Weights of a small transformer language model: width 384.
Each number is 500 + 40 x the weight over its row's rms, rounded and kept within 0 to 999. Layers, rows and columns count from 0. Numbers have three digits each. The size before them is the row's rms in percent of the matrix's.

# layer 4 MLP gate, 768x384, rms 0.0997, rows 55-148, columns 192-239
106:563543505539571523485504456504498541550462463547501497468507475473518506508499483442502519436540506483453458424536509501527480463448438521512523
095:488454516467385527553468558436458487446519514505453455481577536564528516520428503457488547575499494474531475487504427496482589484507528498546476
102:468522463414496486513509486545449504416448493482485411526459558520512441478451471538472481513485554486482525493514496439465509561444500491458525
101:506502474486523505454426543497528565550473585578517504498586564484527484563514442505501508512518542489555498575502487501496486512536428541449543
094:539412519531491443480537462582491548404504416568440569475588422442412501506521475536484495525496601473461532478518489512474445530517487477505526
102:513512485443525590437452537472510482523522463490475450492461535460561499483491404490540533492565527541544498583455502452511521497535501483511446
098:456509534484492507564467508423475530508493567517511467410428566469528489516554530528555554507504436464481592484567498537550504484505495536479553
101:528490548490482424510509446517510520501483474424449543484535422552523462515532534515520504514557613575432542627493501481552545539526531447512513
099:491451502523474525432452506469459584527474552506500474424556487541545503489517368478446514552553476483596545535473489472458522452489537493458514
098:542473460536475442475533511435504568443506443486505494554492470437520547475504471502491489525531500433525500531535513503547516534458487507514525
099:505557504419489490501488468465455454412461495445514460491487478493495543437574558547523530481525467546433474464531464418534512499493490503505488
099:475472480514459482447488509507415477482485430505522476528468503464475500509379542513421525462562510503487474536479475450408484513476530453484535
110:447529511467540429478501472475480497509482561526521533450489507456457552522535458524460457517537400527459527554532467517495476510506443572499562
098:535519531442511482484481547455447535462539462536507511441455541486547523571497480514539470442435519518513461456493516509553499485497482496509417
100:502471457500467496396492423471563497510529554569548508488466524406492523512527446537488500531544486444437486499600495473481510496578482500469452
101:494537479568448423505482502514421542456482504442473466465529497530391454476482537566491428435544518509497470463588440513502453487544462434480562
099:482425525506503479536475528424478449514448438581472549486449499502430495475539499528517489492532520445444457499468503461480579595574480463472488
100:450450500560533537509409509501491507454569500527509489467435468462468527507481550485500499430546478503517469415568518501529503525456493476451473
105:452498494566515469487498456498444398431476499486481541530514523406492463545519553506498448511494576437550441483419583507584524514510441481533518
100:557561537514537536503562534495521485487474594460477503506448501543435548507553533508449494516514585513424594509504521496517555448436559525539479
098:535463513441504400524461475494529515424464459458476474493570485493531526556507526535527506496474548520487500437552396509478491537471530521467574
100:504489488460502423490534490500527443495509562452502537447512577487509536417521590544520541550506464486455420481492470526435488494495485452543502
102:477450476416492545537553519561543463502496505543466552506558445481561504506527472471474519498517480505546468446494460521478579505502535496499552
101:503516458462491519486480492420425463560503546522529409473550439533477494554528485549499512558480446469507501498501518435542529483489507512477542
106:552417447456490466545474500498549487436540534551488487409507502553452532468462458524501529475467416530518544556530483465488426503466563480504455
106:522467542556571529505476494442462453495549507572490488563525565513473509522483521498484566540514482481448550532512447516511506476489452486502505
100:502418556514467538552507462527478506437456563482512490405509521509492523472458578489550502505475535512436513537524481484558520445468522498478544
099:555505452564517527580479498527537503506483570508460579425528487513508379479443480486503443547455592543477485409562440454491507530492500471508471
104:510425413563456514530443447458370537486548561536489518446515502531481529472511535458462488561537475542461505521568552475446484492530544610466506
103:503458494507521472515484527572567599444510487587489584511475483397491484461517440487477515535448510492522483394499480475527442557384509558526509
098:475544560531438550453518470458515444490509488490524480484475450422543523490476560504525541531488366484547492448569458505493508431494502478479462
097:468500444444461526487591568439500503499470591523471533542482507463520491550549417530531532471453394544451513506451496510491538557529495431511563
098:438556518484559441449515515569514475485476570489524547514455484515455535461501578521474507507530560547462500532512437470572459564406487390467467
098:587478497424465437559443522481460509487520525507455433470411472483514508514463549521391468447499487450439484473501543530553457401524516536535471
102:503486445519498451615503496450491535541520476519449500474506514514480484518467506508414545497458486565488481500507397491507495460519535526481489
098:472481546506539454472545472432523559438465586544415469500532498486462575495553426500566526479467496504455424462466463493527552485513507528477463
101:570476469450509467507456474473520500461545553538483427496477494509506530449451571519541437461528488443527412491458484452517475441526511507496414
099:494523449459522492438519525510479526473561515499571526485519503541524532563525530523520461428525520429530480538525494458504495545541545544502398
102:478425496507478560439497546453513484549510570448463447453512481483526558536491573492546552464558465492406504515565571498488504525497496508535511
095:522542476522498469533461523520463464526541528493499470477505448504479505486448563496534499438518448494498526466538476504523585497439536521508483
101:479445422502512486563448437463522481501559513423532572524481545463451504554412532558431498478522501472488529457443463483493532462402476479504466
075:367519417533469499549480469490418508440533534516493504451477469572528491414526530470449540460502512509511547488544564520457497493521488587572550
097:491525538509501444444472494506474559484522487508449428415518443507502564505521469553561455538446471412489481513513419443513494487541526525475543
099:526504487540453545516419496570450504502521482531526500496506484461443483537447493516510460441509428470480509489477456457463519487456490496579614
099:459553492525501523548455412546482603491554492392492495502533509543498535504448462509490467485435496565487448498519457523495497520443523552433462
099:503540465468460513522512470453522431512586446457488482510509490502526539520500449458420464490536481492498478476474484500538459507449482617554495
104:468471447501565465515537453511539424512527445489492528501478576517447474471552490456458507493470469459519497478516482519480494547570565532458490
103:500502536466576481417495497500488559543567513507508492488502552522522490542536465500416490571495522477524490497527536485479458470491486516453533
101:470485449478439505467480462487493555539530493433496477407589493498539518499488440465584429490502520492537530515517507481482505520529510546548458
097:504500514487524510518543491467561556484572495524523428473522511496521472486507474486488550556471510545574492552532530494488428470534473555455522
101:524441503450551488434516501509471545475469463494624462480448441496511431488485500477462526541506523532489517554530430501537382467471533513537527
091:509553482490470504490505507469462507472499525490471472481505467498501474452539579559539585512572488444544509560496476546538533422520501414518443
106:546499504531443438444501488519453529473472559539441499497445538452515523432557467491422507472515460523545471458539487586581527442504496495507526
102:471541483478437536453471475527474493461553508496523533484550448507576468420440575530483488462519539513509469520483487454503520535472523534514449
096:432478484482476486477503469490470501523553427511519459462524584471467479493520507520538520548400476486415537509503510489513530520458480491463526
098:474482496515426536440498542518470481449474501419464492520474522515431497534526539497454503505442533478476530521562551516504538540508451522472504
103:532450502529445478559553408442491531523486532587530483489508507452501467419500481488496473546467523544514533464544478467487526590473467565453492
101:504480468605441455493451494458450524487527488535529478512456464424587539534518517477458569550475494505499444413525499464605450522476467486499490
102:459493494505455469497457475517525496459463406509499537544461508590521479456547468574507520541485510491540529542551510474545523536537470480541493
103:565530493475509501561547503441464469403422515501482542489464442487500476561508509487435471431491514557476525497570505513480523575597515501449493
096:478458477536449458513610556508524474527421496498491460480518487462531533500526486497462507483510467530416501522503492488514573546502502513536433
096:548537510483563528462472584523522532480477531473496539509491468493445548511547479487452503530445502497538458480518525531554510607505474536460460
103:543564443488480557538516483476430494523586505462538452543532477529480478517447496508529499503481523518488487588555418513450541562556474502553481
103:554455561494535616440597532525512469462511541542428418500484551464474511465607426561438521498524470547522433467492481514473475549526477547468524
102:546519509486453470613482488503519506472517492515583485522554463472544516461467512529519466502431520495508480524498518466471500499475447508564526
101:518552399505433501473532477482452503474482511482486528418580471554500492483506507539486491526430536420493533451490520535600552495448474514536587
093:458486474499585504431523555417489538425466488489486516460465486510532498452488492528502600613463459538530524523428478507558500533516503479498501
098:500522500534571491477480457507551602476584463509552482507474422464532436488514507468487529441578494501552472499574461504518497485420487514550447
098:435520539436486544530441474485509540474457459505494448508503395506479506460512437465501440555573517537474463546476484458567557537477521515481527
108:503495503536489450484525500492477510522456517581449563526496443470585486466541485475543532476544428540511505467530520510505477520576496473470494
105:535446531497462584516467539527455471486495566476535519483580530520402485512476470592506567505565502492560452466479494515507485518448510509514479
093:550478417493543511522508458488551461476468505429467494415485505442466509510536507540492520515477549521431525528513488447487468534573540496466416
102:463519508475471494490562535502598589443560523473537472515525539433513403529450556506498548547482517461500502524456466452499530513561492560512520
101:516477455517529485452425419490510515441515508497541518551532484533521498507460448532493476522574427512465522473596479473433557406462441498436514
100:481516487518545554455533504486521492492472527523545466517444500468516522468427477394433528468526481477510473482440509478480536519456540568536552
097:513485516503457422545511548465492505425510536512468528497453564495502464457498475423494626477515495433473519486516483511507556565525504515474475
097:519564493423476567505531488510448498526513571515538427460528560428494550481449476396465408470503515556478557487463519439499431430507502533552522
099:488416468483532455515548516452448541573516508438440475526492555469536461488513500526421554559480560515516476474464494535451537615423604567512515
099:478513522558493481447511500474542523435491532579434515493490505531506480484472465532501473433524486458512504500474477478531534457548488540494560
099:468556560567510597493489520433476530497460509526473517482498511545471499549558446534500509543479571533483515471479440487524472520489466573530510
101:394495505513450519482541441471486483522526483495467515559518498514570424464505444508559579508504472530493495443480537531528469541537503491485506
102:577502489516510412501496488495407566492593528516480467489460535494513484587520462546424510466453516455455505532549521552529439471499546504472488
095:523463489426488484426505531459493501477548582517531505502504549522514512545485529501524517488520447547505458563479465451486544546553534483499454
097:549519480527538510552566492494546515553541512466557485487461454515506497536424547476496491493484496468446503435544431491506599461506509530555456
097:527572461518511579473497570447410568469497416441570529477495515495492512416554457442489540519501500541567499509548472462493511528496473578572457
098:496479519572560493517527452545513589497525571568521445468490441487437474496480498492468537467555506451500542482512479531458531523483534560488513
098:477481552490537515503483502509510474491473487513486534544476497529533587531520565546443517439592532505536552406489511541541545488513458567507513
102:515499583508524457455488433484510579487503372529489515506508525505534429477521491472392527491487469545505568518531490476512439536471494562594448
103:552482520490506497416507468532516523426549524549478538508490469466466537487481512516569507544555549555490500405503448491547490530493521523522504
102:586417458450541542428451484516454481548479490534558481513468553530534480485494562579488530522452432533457471488513486489429491526520522528518506
098:434496518513460474524546505497504516488450449388527593423486555509456484559537455514564427545513575515588468567473526475531519454578491527538521
097:538494497476472453462477495472572594483478448530515487527526494535494495517451522499489545475489481563500475470555470540526538522540544516478528
098:510553484490529506512526481444497514469507573503465583489528510490474461464441517491523507530499559464485512480525413438513497519527518426502528
097:510496515481534499484516524519487574478468489508500580485400550571492593479576479550502581482524519535508472425497517484481555575472535517504542
# layer 4 MLP up, 768x384, rms 0.105, rows 55-148, columns 192-239
102:497511517439522480501474530444490468501494534636451468529508544485483544559551489459471482497549492506567454511506490560567396441523535502493492
095:528559454512471505528529500558435481460492543427488503528533467507502497469386539539544565504475503561472522511473502541484519508492558427498505
101:507453477512502475523517513479454421463503515497523540482497519426491524458486549514568520463503479553462454431423516473500512519538463502477524
101:484525593450500598489454525513506569500502547538507531479554502488491577515540494491539523489529405520511492518460538506473534509503407497514550
092:517518555422448466517520487515485528571478519485520500502443537556482488496531541452435424478505539504353518440416464521467483457448490513516445
106:488551500550552490562576495454411529470470485559452494570514537526467517510546506544415500463501462524442480523508497494532507521426467466468546
098:539513557590458576562517476555437467532475547482530483486465525446449529594511446474546529496469441469450491515464565531467491484446484470532489
101:550503434524472490532558426480508448568498523519541433480501465544491490431442515426526463479500507489511497494549550426556462451526463461450469
097:541507469525453569519516554484510484465572496487427517410477578439524492563492508529454489486535512499532504453525538476529501431428481539488522
101:535469448563451519437489527523496408553523515410567505506432456504556555524546582523517398503491466449449523545490515461506444503544456414499495
097:464544456519467633508538579548537422451468520540507512457484457482484476506497486581514459493464547492401474454515509578503520502517471542531553
105:431557491569455505561511463616484446490505496541536452525499490542412401548472490444515510549472489564527443422523543476446499516469488422441548
118:520533505425494552468512502492491452501434487501480445521515510488540523504507530539436474490482424495406518584515535568554516465506423558507549
099:519498521504529506566488558514503491423446511505501507532517519534532572505536481503612456504550457545498547478476500519479505543512523509465556
103:423483518516423533503531523481485491502474500481438454491520476520487424470488594520504490514539570555491512512486553490499544453480483544511529
101:447500466444567531529522572493547457474461392500507507511450478541506478535456509467560522449510504496493541554477538514472537458565496525550502
103:605541488548471529450526486492527570403549455473511515492489506506557543485484585521472520525580542507494533436524533522503422526496524581455507
099:529450478515485481466551498515564555480562416490551534451427432494424509440465490451460526513594467507529506502547583549503516541490496550545473
098:522486454532482551495544494515506572514512536538527515515479523401555532427499619520527481513496467527502503520455480489479490412494524448498570
090:542453520477456523431525471486473469526412549525527490519483531499485509437460418435477503486547469476484429517520465484525539559503604512509388
103:480471545400472473519554518528511439436471565480449491588450526615442556470430528506537455449461423514438524468439472479520442522479500476457487
109:486534495477494611524487471482494448512468502499451493487536541520563560481503462560539510573506488538572511451551529527447484513462469459510453
096:482512507466451478457488497507434560455469497548488505525505493440500487537558528437530507511481467478482500581417491426556476503488473478522481
104:368536491402520494529522494543497574474481465560507505513457481543485516479556537579516477488497510542497461467495543505537542581500475433492521
102:462549504542565444548439476473531540499476546496491566509458454525506487506543491512456517444527507438529574455524453520474506501524519473466558
100:524537513456545534517523520484500449577527522503513484552511594537427531547448533501606533450536498457471506552473498519550487499492460541509530
101:512455593545499508550510494477545458570515541500526534490456570457508556515524504475608528528454493545446500598457509474499466468570541560470573
100:505581471442489466440502514482516570497486475464437556513473469439550540498511525517469491495533524469501494530464501545512484510524565500525553
103:496421525520529479484493463474523512529502477529481520575475523495540553459501468474540557537477449500478393503483463533505556536515448442471506
102:509533536529504455533609492468486525517560446517548503490502576583530442477500560561471455493456493519516499491462487480513521458535464519545575
092:455440478591538505513488475522481525486500519481553535494501475456520467493481444490512427459469483456597462537406456449491513499503515548499494
098:510525471488507501485502444528540514477480480495539568545468612402482511548480537519541529498526467469504460514525465474503443509471487500479409
103:552549513492565506476499519513531517438493449572439502482523500454590417520525495480556525523494470514488522510439504427453545494580513453520537
097:530544489550457515504457492433503540488492509423484514578473528449553505493454534490538544463500496529485481563441559554437543508505426485465513
100:474518466547576501530525486504525465534527499559423575455538540493469511573535491506451490544567471499519455496518566498528499500443456503502600
096:484487548497510510494477536507526513512546471544520473470469523478563450494512574472490498482498477434571508603531562485503453463446477506475531
103:554448549535466531482503468454521557493513410548513574478546402477485503524573492497616489488476491509511482493590473471478477508474586491419539
102:537467493486569552474464498486539514501520410514478453461502512563444486426523559476452572565435454476432531451584480533503518454470463488566561
103:513570446462555499544554519566519467586552470529458559502497495451495564489546478532498474465430511438453514515480491531437519451528536513517518
095:472478390414576487563507431473533537510462573543514504522524486518476495487539585486521513508545516520485512514538577512526493481462438475465497
098:500474521515483453531502433527549511443469498569491481504564437484496567473554401506395551538541477584480585602445492487501518497362501465468551
082:495562533509472494495506532533496574485528520447458539541531506434483483530498485529447512481513571435493510485496477569542502526461546380476477
101:450530552461471564544501478513504504584504544463478495502511437447511447623473494481491619493535470511472513544520525460486539495556561535520546
106:516435521504499495565483542463515500514508461540523513493475482547540517571498541538501524491443520510465429462555486550547476515552533529500488
096:505477507460519463502451453473494559503513528574481462504389435523546506406524510481474539531538478570515452561524499472479497468509486481539442
096:531507538495509557533486542515496475558490443479511475545560557500557456499545525525485547559554548486488474477469477530507545558445539482506538
101:513580555433496513466518409425523448564509480554503540502437448522474447493509537564500499603553469521487487557451413490535500450511526500510516
096:508515437577484466504476494553460530546405455511525474501472510522613511440473507541584482523510476389552496511538553553453470523590543512567488
101:505580496465503482517572421568593523429471477545505535529509519466480544529514508509489424552511468546489520527452457551498515443478427521551510
098:553509541557534485437561505450510541493466501487533559496482529463465519513354499502460534474558533580468539456502496543520511512475538534565474
102:441484487496536493499533517489488466469478515464507522448509456516523489467455571460554529504503504409486488468495543458507511485478544433539444
098:487562496501463502435515449513477521518518492511463564489505440444527502529490584532465578515573457475538449490529484500534514475497474406558481
101:539508550498486453530493506444506521518500531510528474516486458446504488510505484455496504472507498505470449486438541428483535461504506539564475
098:474460549526407497506556569542470483529484426525525476507510437486532460542484467533509495502480433448504482471531465492483400545514502476471432
093:593518489501504499492530472437563485496463455543524475484500556413535530458494534475557526487456457442511493502462499484540479469533487482419443
097:542393440554500416478525526509500476542465523536486517457582557509494508529477491518468552529518473522531436402502459541490474468514518538492559
101:510559495600491478512439550526526519587508448569487525438515502474468526487467503567413449465472544486536545550463510550435476489482500424523528
099:437559440456485474460542521501536570507430466511537521473559535433472457493521468435467458492532424515512432518455531481509459425503507573502413
109:524493518482456528550522542461472502537509532427453513502507562435497514517506549504480517548508498461574528499475453492445397474496478478542515
099:504457503519494497513590437406562489542438451501435527501533513445534466470436464473468461515477446484573529457422442553513475480576481475453482
104:454453448557518482533482475545480483594506530414541456444553467476542491456494465583492564425537490458499451501474490468519562553600466483549481
094:545483492405412502461487496484498510535473477488601463427461528494515502479522540512421452541498458595494502502465434460436526505504487533559539
101:556500511472606514493459391485442490469506537528481520444481533492544536449512510496463498442467542530469470524460426504450426513513534511478509
100:559512471486471495475529520511414510545470550470481560454503450479483490537500490455528536472503462557540504469455472531525631515532509435466475
104:425528499528486457466534557507414494542474490436515563471474557493523455492533545485472558507431439461453502528520537501493487498486496558552572
099:523478519538478503533448478545486501551461486469554487402594488467489495487478528516463439453526490508463502472521520419496500443547420539500512
101:403576496519551568410488485458469544515457530503568433551445458485479551549499465528478545500538552519478500467529484476514485552476519467508512
095:499561512514534468475444567519550529475515540517431513491496537502533462488530458467502553495511497497460507590497464454573554483462560576517550
099:482521474490515455424517552487547557463448449450467600473494492502499430473462544515497474524532527552565514481494500482555482530527388467557542
096:505453490479524486537478514442451481513447428459513575503523503468478457526510507530474507439547500555570430515574499538470448518456515495504485
104:552452478526516469535534487487462531497524470530440496555484441517550570457477552438500496479470443463465499477464510480465470492470485425537483
093:517495464434549565461507527476533545493496492477510544500633552532346493475545462551488487539500471597498499510559476461484439552502481493505480
107:457503509532516468506532515505432554483530473556585555404508481470438563489517465513567556498500519555519520523464538582479502465422458478517442
099:526529440542483480461495540482488526531502480530454500462440480512543513554485546467515564503464524475520506519416486519438441462460431486505498
104:487521542529525493501574456493555572443507428479526479509540453404460482487495531470477557490586521535474561528455533493490487511446525516524446
093:455529487479444443431530545482493452511471432487532476453431499533476488495462493508562481537526478537545520533495445491433537477472501509517526
098:401487562531526455548440508475486472463466526540471564545499495533600468545478525513524480514511498478505508472542506461626452459538524478542454
093:487552447552471539474504465584479485541523486447462530454460477449524513475517448536532535584493536557550434509552526519473463569480463543493491
104:619515439440554392489489465461506507460464473511573538473478561427498466517421498549456419505492472542489510568513509569524481455470506496498506
102:473537479430438560517519523528473551494537494481529444503506445530457487502496585486428562507454521488466522478499547511514429520493505477543565
107:542436485531479451469515478476529507493456438484464500445465485457482538535512462556472526448470483538495510524526465561521528492560446528467488
101:514473500539483521542432501509501593455456447432544479529447448528569523477479475491542545524529505589548494441448432466608532518490540525426474
107:497424573503534464481489520551537502460525569548561500505537455490561456513412480495545472422435453510495528547489486455530482540539509544497488
098:479508548581522558517509448506470576573531472499484567416463483549478498468479531441595525437477491491524508479466585492477539532526550455460419
101:494551500475466532462554557507494491485419457468555421482449497538446551517550436557504505471513501426525474450439512457471460520476468505477508
095:503591458548492470484508470462467517554558490489492533418516538433458471458501437471576517521556434448511491415498509508437514532463501500461482
102:495498452559434493522531490421520517504464437475416552489523578559457509473475474502592533534527452520477486508536539510456509564524521418504539
097:467524519543492543486520530503564554484500424555443479465519486548544407550450443500472532513461501452485497491567553502530476522496498508541537
100:583497439469458538446538492523499495491489541534550480522484548461541478514549438453522464467465487565486527485461448470517533585495479452492585
101:462544412414560422466551494480544537515418468439468443497500492471489417488452478522476439493603491523489491522502487463485468459449505515519510
100:525427536508484478514531474512542489503570462401497491432503524552498456520476482512562456523567471466526516515539473515529532483557446545422485
098:441532494476492583488496490511512473505453453491502426435571467434472484498523483558416480538480493558558501457473439528525472524540523579474517
101:449490516574450506546477467480540474522502449487501521555446464507486434568455456566491535527495488544524516531548543521500532502534507530466572
092:479467575552479534522535550590513444502466540476502488477524480474498492498476517433475511456511472427430559496489560515560501492521459526531498
# layer 4 MLP down (transposed), 768x384, rms 0.137, rows 55-148, columns 192-239
104:504445511526534558483476456541593506452473418470474478534439474506471499469453508508519488479559564551506571496533509459512504476489526465544449
099:498482488559483498532477461505509536577517486535485501451484477505498503473576527494463472607545483515461450444605494449593467548557527580488506
102:468549502440448515516482496487521502487465451479559454502472466487552458536495500553524495466473484534494557503498474507486466505525509490522509
102:519500407597463558513533449537449495496498406490516418470473531501505479471470505468505443492437539514438514474542433528518525475525557511539489
094:476555604487485520479467464484461443441495455455453553385525531484487541506418500546477474520456551531477520506583456420524520443457512474452537
104:501480521522492428539525424595471591464474515517511537528563453512515542418522534490488508460495410488488493524542425474552500571478466515476464
098:527456475551527577515403504518594446522444436514511528508405444482475487455520548476483519452435509546544459512498537500555618418469519471512509
099:494587462444538424473484476471468538412511495528481511484419447487509526512504483478549543550477548498520500535409497556508512536521521481490492
098:536455526510496491507471475436511550469516523468539463536492530589468442477498490451463504544619407554525506490496438485433507474551460470500428
103:588489528489544512513422509506587527562496553474477451454449525449527482453547481463496516497417453476443473469514470486472444489506463523534436
097:578459490492575516447520484392575527559528501538490466531518578494558492511459527432535544526468480494513469568514491526507503501529561530464507
104:480489484467463467471524491503512534418467492544544497504546428496509527581493572563521563501472510425423549478451478563529502472532509566506543
112:468495523419507451494504564497405510528506479549490563542457564432478418512532495491508444468467444446417439454451515457506537487527491418473561
097:552498528539486500461488468503455495489539485476454546431478485536521508442477512445523488518527501471512498573488534551498441495523497498498481
103:459484523488560454471447539455464438579482582489403426537562507539516558454538566549546462557515488486440502467438464514546461478502436560500553
100:530509497509479507430532563454470517524581494434490472443513496438494475496487492492531504533455493553562430538472457529549496525512445572537421
107:447477533496535553508513488503507524510506453498457489519497478515542494569476561459465447446482524478465458482462509550486462507534472439444483
099:478553497453531448470521447515409500540487460607527505517462540522418478463499490506507492546545472450500459528448518469465480518489489411449542
099:479545474457545433498500513468557485544466450506513514479540516510505487497526484510504506501552581478523471537521530561530563489509589467523474
098:525569520450505487527487568457525510469498521450542520497513527517463488601569494436494536503495541414537604524540529512606465501448525433511518
101:574476534486591541534516503508470463491507467516496568505426549466510508477511470466474479557463472537494531462450526496475457439496523467595526
101:492444458373499412476525484520577548612506504631494478497455564415461449461484506500497471487536577429526450517457538492518474520505489479505504
094:432566490577493471526543536441531496455505500471482461518540512575475523477491454427448489456530545493466452422522525516484494473535465540506495
100:450517580550468420452506527494496422448460471540543492478450425455548506507500494495451479509528564467504570444497460528543421507555440424510534
102:609538521513477534508489516528469412489513475538465525470429538554448484524430547458536573438399555482464508512497465448499491493607485512502511
104:556478486499474492436526515512543454461487573506462478400568508534483417526590488460537439464546500574560434525532546525532467503536551455440493
098:537542463540530474475485470493515565451517463526416487464495499461444465542484475560458498481563469580523502490554494447518479500484472475534474
100:459436458476485493525510486469533478486553537474512466521461486505490516450501466502497417515489551546449486540456457466560535512495537539484469
100:527615522562479533526513502496528394508509485524495469494463509482465455475496471482502489452544575465479522465532531519465509462569504551483483
101:488568467431497544454517429530527421491496520436475531487509465471449617486540481518539536546530494523535478543520542514474521508517466440491475
096:462518455460464521470537490496570538465452409462484515555458495454460492553422491555489528519473438518490560521574460441506445517464615479463537
100:451553492466493451510492503531538471466504504566551400466476466514535536474513470519533534471462509502506553519489518511432507570502485440478526
097:497528575557485521529495532463421514552497531514551481549519550428481458460510504572481531511571495505543429465473509578479535442476486539514464
100:528490497437424437541446536584518533432529441589497544466508478500464463570520455516573445574478600481569464528496564457486564527554497507482529
098:505435558542478501451469479500516528501512475468489524488522447491472486510516520497538474479512554525465417528534504529432564472454474491470479
097:537469447453605511535530505508493553465472524516499505555535491528517515515441482548503475474483442459520509451416429506588455512518527554526570
102:591475575501501549528490500473540447549482509531521486469462444518566489475467503496416513475485510376469457532436441514418584472457463487468439
107:546454493488474488514524495533450521482417511490521459473511544473519480533481564601469527624476534480447501496498515472500498474505533487595645
098:563473447444511578510515599468539526488499523492497473489495419507499532437463545419490504545491548535530492536504532558475563457561498518576456
098:436521517518513515496524491538396454463568508448533446523452542497445504469486493517473501468516580461534463516506491525497532492546499551494465
103:504442503462539570495518468460561538459561582464483526548467519515526521491420565497518582571495542535568453474508420469485423489501478538465504
084:520482493472526479521513550505454471500433472497497467559510443467501517495496470470556488553499458483530445474496489511463531449531487537479455
098:470531431508511518486513494471532565547515490472571473506524491489524559486543563548453439536543587484568496453531481502549488492511502409462404
102:453487417429482546496521502435510456515574575477574499543502482458498493486458492611522517515543500477528485513506608532466526488542502456465414
099:468526527519536507571585488487436498532539520462503629513509503504476521533498486562503499504405568528482527553478546517503537589492473470404484
098:512441492506548525475408504496456413490505513473525473524525525533543511527500572500578457440511448506473538534489544504549495466503553579504448
101:468502504511455491546560534497563517461492518463524517551484480601464582533558536501510514509512545484487510531578494519517537588517501461501503
096:445470506429544490483564459533452451457495516457506554550477492402472518489419517488534544465421459601420497483490461524544560509454483504463444
100:534497518514447560455478485458509495517463492459519473475434439547515501498541514567414562519523531472541514442469532506502443495566533519451506
097:380489501509522408479470462467514437447619491529517434469535453548515491530477506523506465513536478522606588561519587496476491482503470523544507
099:482506522558500495539484463445467448484519542443467484562529535471502422556608485555504528483536559537512517528470551525457582539518434548573438
096:468471573514516570467488470514501470480440474560474503493512517522562394510433517570516498534482520555443528462558471488502467577493493402596524
100:528460469465538442469463545543463510479494492502461517472448530532529542513579499554557521438528503519505455445501490569557479465456518509454626
095:507494481510482492509477457522497563539489495447485486518432506492484463463494495529501530448495456518511489569489519462552553542482446524479493
097:529578445484455491509435509499446480539457528451508505558506471513477559520531512560544479587557572552464493515513460573482500506597465525549486
103:449528437514426453467601540471422541467430478416472503519542481494495539467501528543512531456428505529546529551549462524411529523475466516535409
096:403481591537500498479528502499575464442512510485502443546482482491511567485439496451496463523530481466463514510471399490572436541493539572536532
101:558479508500517489523592518553520590522448524530451560506566510548515473519455539501508473559458453461522530514539524510506392537541495508486424
102:491465424519512442520470532593524486488458505477448525572521459617543495465580539522499481471479504434533556573488448449552529458511484419464485
104:544486565536518463513487434551525502511493541449583496541497513511508540475527575530501455519471486531528570465520486538473529479514452524535457
100:449497533434597537449460536468417521489535445431511499432402538497438480419463490518474452467481459446468491557442469548508569516471497494497428
095:471509571536451526531554575502468470461589510452410532541479486493463400524386499439526459460545517524474495497460494458502507501528497439511417
098:547454543470507399530575519520512468471502440427484502458537546562496546498524499511508517499501518460500499505468541398508454530490531471481479
104:529480491564579471529448491503555552465499468532475568529516489607497506514498494463530501518429504538540555501485438470516406584576489432548493
097:510409541548468576527445445511514456525468482464543522603497493542641503494500494434549500515498497553543552500523520477498485482420524442540394
099:559546501473495478500568506481517602577479535557510482541480480500538447535481486521524495521480441494406500517432483474481467544482522483497539
098:526428490469524423503428484481437411486493510495474505489436534511431509474578469476460462571450537524483489478487563481470513467461530506438542
099:485418454472516424470594535523460459513505544556498471451526473489452543513555544462540507529439440490522423525468532473474480527512468541549456
103:464582515445558463418524492522460504455535524508518498484522396497478447484404508442408536546539466466452536472530453522522542454576488481535506
102:512493535491559497528489449511462508526585506511478555510566543549441516541525440499453509469445458519424505461485474457568488499513461536496516
103:557486533543466517507545538546498511577448505451572492468466519496441425508478526484493445499560470482533525551552492528493518503496532489508404
090:515474586543501453546481447491520465567506551457506477488436513440548505512562555407509460424433517492408455464465462513432488489468544464469539
104:502522553451499522475532520459555509498475552523593525425462519430511494511528581516556542525485503472472496543500513539452507536582491515526551
101:430506450467512473441540406540573470446457450434512586517411450534522528496546458471494471472511461451510465421575521510506522514520492510463445
107:504523453576465464568480526456483518563508437508474538555482477532496453506452464523540565479505509481527460462502447533460515532506534534510478
098:532519475490565584503452483486524506517481522477513522517538509572477547449511534500470508563461520492513509470502426473490542486467442529503433
101:532521473486521573480493473514427528453485550545442486477425499591545469454468501491456500523525538427485499560500488456558508477560567536503553
097:494522538428481482518489638473516509502505496519530531522486523518451533518545533487578537445485485502503575484520505588430435488561475448517522
099:499499506582444591447462510498454493504488496439531546515488484527536511504500500561492536521527444605485474473562518525506491455499485506537430
095:492505489474505385467522566537532486558532504474507494413557532517415573473504445503558451463552529550537477492469480471498474443482516510485577
106:505447506558437535542517528534509517440446532431460510471485474521539524492507490534472495569518519530497452555510521529463462433544448567546462
101:471517496464491538543449585579468491469479525509468492557573457473511573557540516529536530553506430459527488503524501520416470515523466570527569
101:516519527532533440533559491529520481486479498497443500534499540453446487425482478471457493480539498482515495477465512488460499462543466503479533
101:491502522539537531474453515571510395453540457540492475500496469488479509495496482543540469514523503557469506545479455483473432512546499506504492
097:448470463488507591529505556469498412485509449523544508527448538467572530507539534511510468513553512507436429495533458481556487524505478461563554
095:555498454430439507510487516490463491517429521478517543533517571530538482481563516536550468548504478513510530571593495471563483455580474457515503
103:515454526558516524526475524454464460548410541549496542451498546517474526542524520486521507500531537480515479457471477485531554483569493473513438
100:490541528434541412454512505442497446473513556615461487471539480402504531498566500540493478494520566519485517512475486505479529503509474419422567
103:551485536553548551499439451486550506558558522486456528540558500504519473514552514503513500476461432517542589519607538417487527481541473549468468
103:541548509505492544505530550507492524485465551554521498522567450527504486523494598497502490495475459464484463447476495554437471530482472433531489
101:453486445474560481499486508493461485474422450526502471506461516524543435524502465454526432475553532422530486460539574503491416544480537390511622
099:537542452437511521471502464469453451457554545532464488535535534449507468469506502468476458555558476497471473530515446519533559503521454505488537
100:446527467434519578486519546469511469442492532523473474428501539446522424508484455528489517500519539414466505459496477467432457565428483483527477
093:510503452550477537447536435456483523480505446543487494562544442477515471498492522492520496492521477545562500542544472505479546449532577514508449